Weights of a small GPT-style language model, trained from scratch on English Wikipedia: LayerNorm before each block.
Each number is 500 + 25 x the weight over its row's rms, rounded and kept within 0 to 999. Layers, rows and columns count from 0. Numbers have three digits each. The size before them is the row's rms in percent of the matrix's.

# down: layer 6 MLP down (transposed), 2560x640, rms 0.103, rows 1239-1258, columns 0-63
# up: layer 6 MLP up, 2560x640, rms 0.105, rows 1240-1259, columns 0-63
down1239 104:515519495490505471503493503514506495521474519477518512502521458476493501486503483539512522524483496493535528517490500480503508483502531520531476444504483478503504482516517494469484541501474476
up1240 104:480538457482536522464476488504485497466497456440444487503513483431493563529543511474496516496522479520439491491511489490494493479522499474512473442514504485495521529471454474514491486474473501
down1240 098:500577502465499472515508518470522507496519484506520496516517474482532491522526454531512480480489523473538517497499474518509488486521488495514465505512522462510519517501507482492514491510520541
up1241 105:459476481471479513493505496492495504504537537527522514508501494496511497487508529488484519502513496474459467470512511496549532493506502515553524456515469473463497508439490494482448485542507507
down1241 105:474495484495555485509507490499535500540541486516541488513516495498494531538479498463470481489476503466492478483483513503493540489542487504522480496469503497432533459472500443479527494490497488
up1242 099:517537518519463506534495503512497516517489508507506461527515504471488540483515515524498490509483552559502475456515497459500530519503527487485517503518506492521504479503491519533475468537559539
down1242 096:500512484505484545499499526498527521444519541510472447482500504517527540520514495445452497509449509513525495457485476511465496534489506474526470478520500507539534503557459557500493468546511468
up1243 100:504542502488488511490509494582432499513497442492495526531461514504480492479515495499493508459532556520485496509489491504550483529527502511476467479476473471499461530531494510497461466493517520
down1243 103:521513536503509454511469481471507508508468521470517504455463488494502454520531462513486523512588456473501520488534496432498479549536478532511528480472509504527496519520498533512487485487522503
up1244 102:493502497472523497458504486532471494465534491523497480512510497470441540521510544469475539499504494514458482525435463490546499562488493524552535519501491484507508501499421437530491509487527523
down1244 102:457502526462444471498559496444541509460538482522509494509469511511541509518514506512466509480487508491510537526500509482497492494500467523489525513514510460459495495515520493513521487527515513
up1245 096:491522506465488458536530484556550478464513480478498529482523488508474529498513494531464500507504484523511505536516478465513476539491520478472483538474550485499507493519488512521503521491530497
down1245 094:506489502498515544543515501495500495455504495526534525517518471473522493445476503510499489491503491468477543503543499487568482539517524493446502453468497482551549517475490542516512519481469523
up1246 105:467526501508504574492508511457487498505470483567525512517508463514525447494486525501533482522526485492499534483529511504516506511457503486503473542539506509504509531471466456500544510487513533
down1246 110:505512508532469532462437487477521503496474461517536472509468517478528485478518518500530509498515492519537507460488482510469448483505499500484550494490496518512472499495500528446512467506555494
up1247 092:518479491481541519521528513525486474506493535474508489516500505510467492458468518527520523531546511508502550495506518490512515489513462492473534517496481510480467524502485531558490504469512495
down1247 089:485505517525438456502501509535493510472524478530463500508498512518503497507524436494501514477505505558540482512508425486505485520492497482529485496492506488502480471439476475496509542478518512
up1248 101:549560534483476466514487530498487505500483466532482497532517512447478505475465519508496460523471502498480479504491478488477499465511500551513511480505482453482476501533499485479495534523500509
down1248 100:512481519485494462509472511546539511509497517501517497499537511528461498514486476482457466509515542470500506536472486504480510483532497500490468520503509462506490549505552531519508519428495490
up1249 106:455495485444470516501477525495460524491481538544504528549527491495478519536485538464504509521536492505502491541527489508513480528468478505489470547495500474506490563498492503540521491484510536
down1249 105:478531498438519532490482523491517500484495498526505545500518498514498490495474491467459512506532500479456525475526468511478516496495499486543499530549516503508447493499518536542534507536505519
up1250 096:485469489512513467503449532494477511457498486467495552485469494503461472445498531519472446518455495523494551489477552506481536489501498500526454530484499490494484478478518464523510492486498476
down1250 095:479542502487451491462523557496514520470468498495476495481513521513501476516493495524482481489509524513506471506514542463501498465474490510509510503518554519482473509478475465501502507443501503
up1251 100:544502471501472506514506457518511486462471466461506499524513518482477480493451457497512469456474508497552498532483493487506497474478474515473507476498478505454471507493522498517560512546491523
down1251 096:522467487491477521457494489474480499518525514518457504467497465474509475505482512473507479510507515535481499491508467488508510506509531511484521486487498518524478480463505480521520511479497516
up1252 106:554433545546476526472472558475511458533490499490504505497489500475512491511486480498473470542473500487481522535487513434511519468460458519513523546539491501510485529487519531490507508515527491
down1252 105:458511482494527508499469510514498539546488498547505487515536534466507487496448502491474451533484511460488548497498497498505449524475533476534482479523496525508447452482499470493522459475513503
up1253 106:484462493504485507490510538485522484525538503536512504459443472477458505501517487478498565493484442494520476488473471468532515489525527506491514531505489545531466515491519479487508489537499470
down1253 111:495468501480475482504459506496522474521506496507496522507504480489534526521498529493540502499497502467510519517474447536502516454518511517506494508511506529504499461496516487502488518492526476
up1254 099:509497503460503457498436504520475494557474495473495462503457525479476524495458480509531519474496559515530461509540523463525525512510500525498510561490478472525514521544502479505540451502503537
down1254 105:503530471494549487508490484490499508545524520493506542491494541514487486484517516467486486530484464516522491535482482529502492461519506484547471470490557475476521492504533542523527467528489492
up1255 112:472507516525472477477533507511493528502525514479476513514459491546511453492516520506518464514451510528488478493503519517510536495499517464547556471493472493446472459486522494505494468486477498
down1255 110:534452479532495493452469501482516505528489480494475516528443508497497504504531497456485523503531450503525516547509486565545486509486497532521518503488489499526513519527460500509500505501474438
up1256 103:484518487511518448441524509528461507510487473488486510457518472491507515481494518510463494532433498503499514474507491442532507454457503484494506490479507465511527491473547446511526435511500473
down1256 106:449513491469501524527517519536459498469456528452516573519533515463531505481495498520520457493529533475544496502519495564518534470499495469513516488499490536493483485521505531505507479525542472
up1257 093:527532468491503515487505516511501550459463486552505490470484517476517497482491512505502486510455502482480483469484507509515469415461510483482447511495506493565545517508507537516511495515478525
down1257 089:499493496477493492449477504468534482467515507438481475468511534515498519544527468495485511453471500512524465460514502493484492479533543509497511497516513499499512535474442498475520488472513486
up1258 083:475473481489475507518510506449514546508509482518519516466489502496501495474499509480523463461468523513503484444460460469506479489532515502534499531491523479458478463405481507479546504467515482
down1258 091:503525499480527470490516483520449489501519470496492488539514479478513485489491459526479502521521477500530479529485492538515488509467501504487510498538478529487474498536489502478499467526477487
up1259 102:494456434509482526477478449506549484491475474511555488547507516466499502490534495545546508491508495515498475481486489456532510454478502500478535451507456505451486540491481487526473519505501541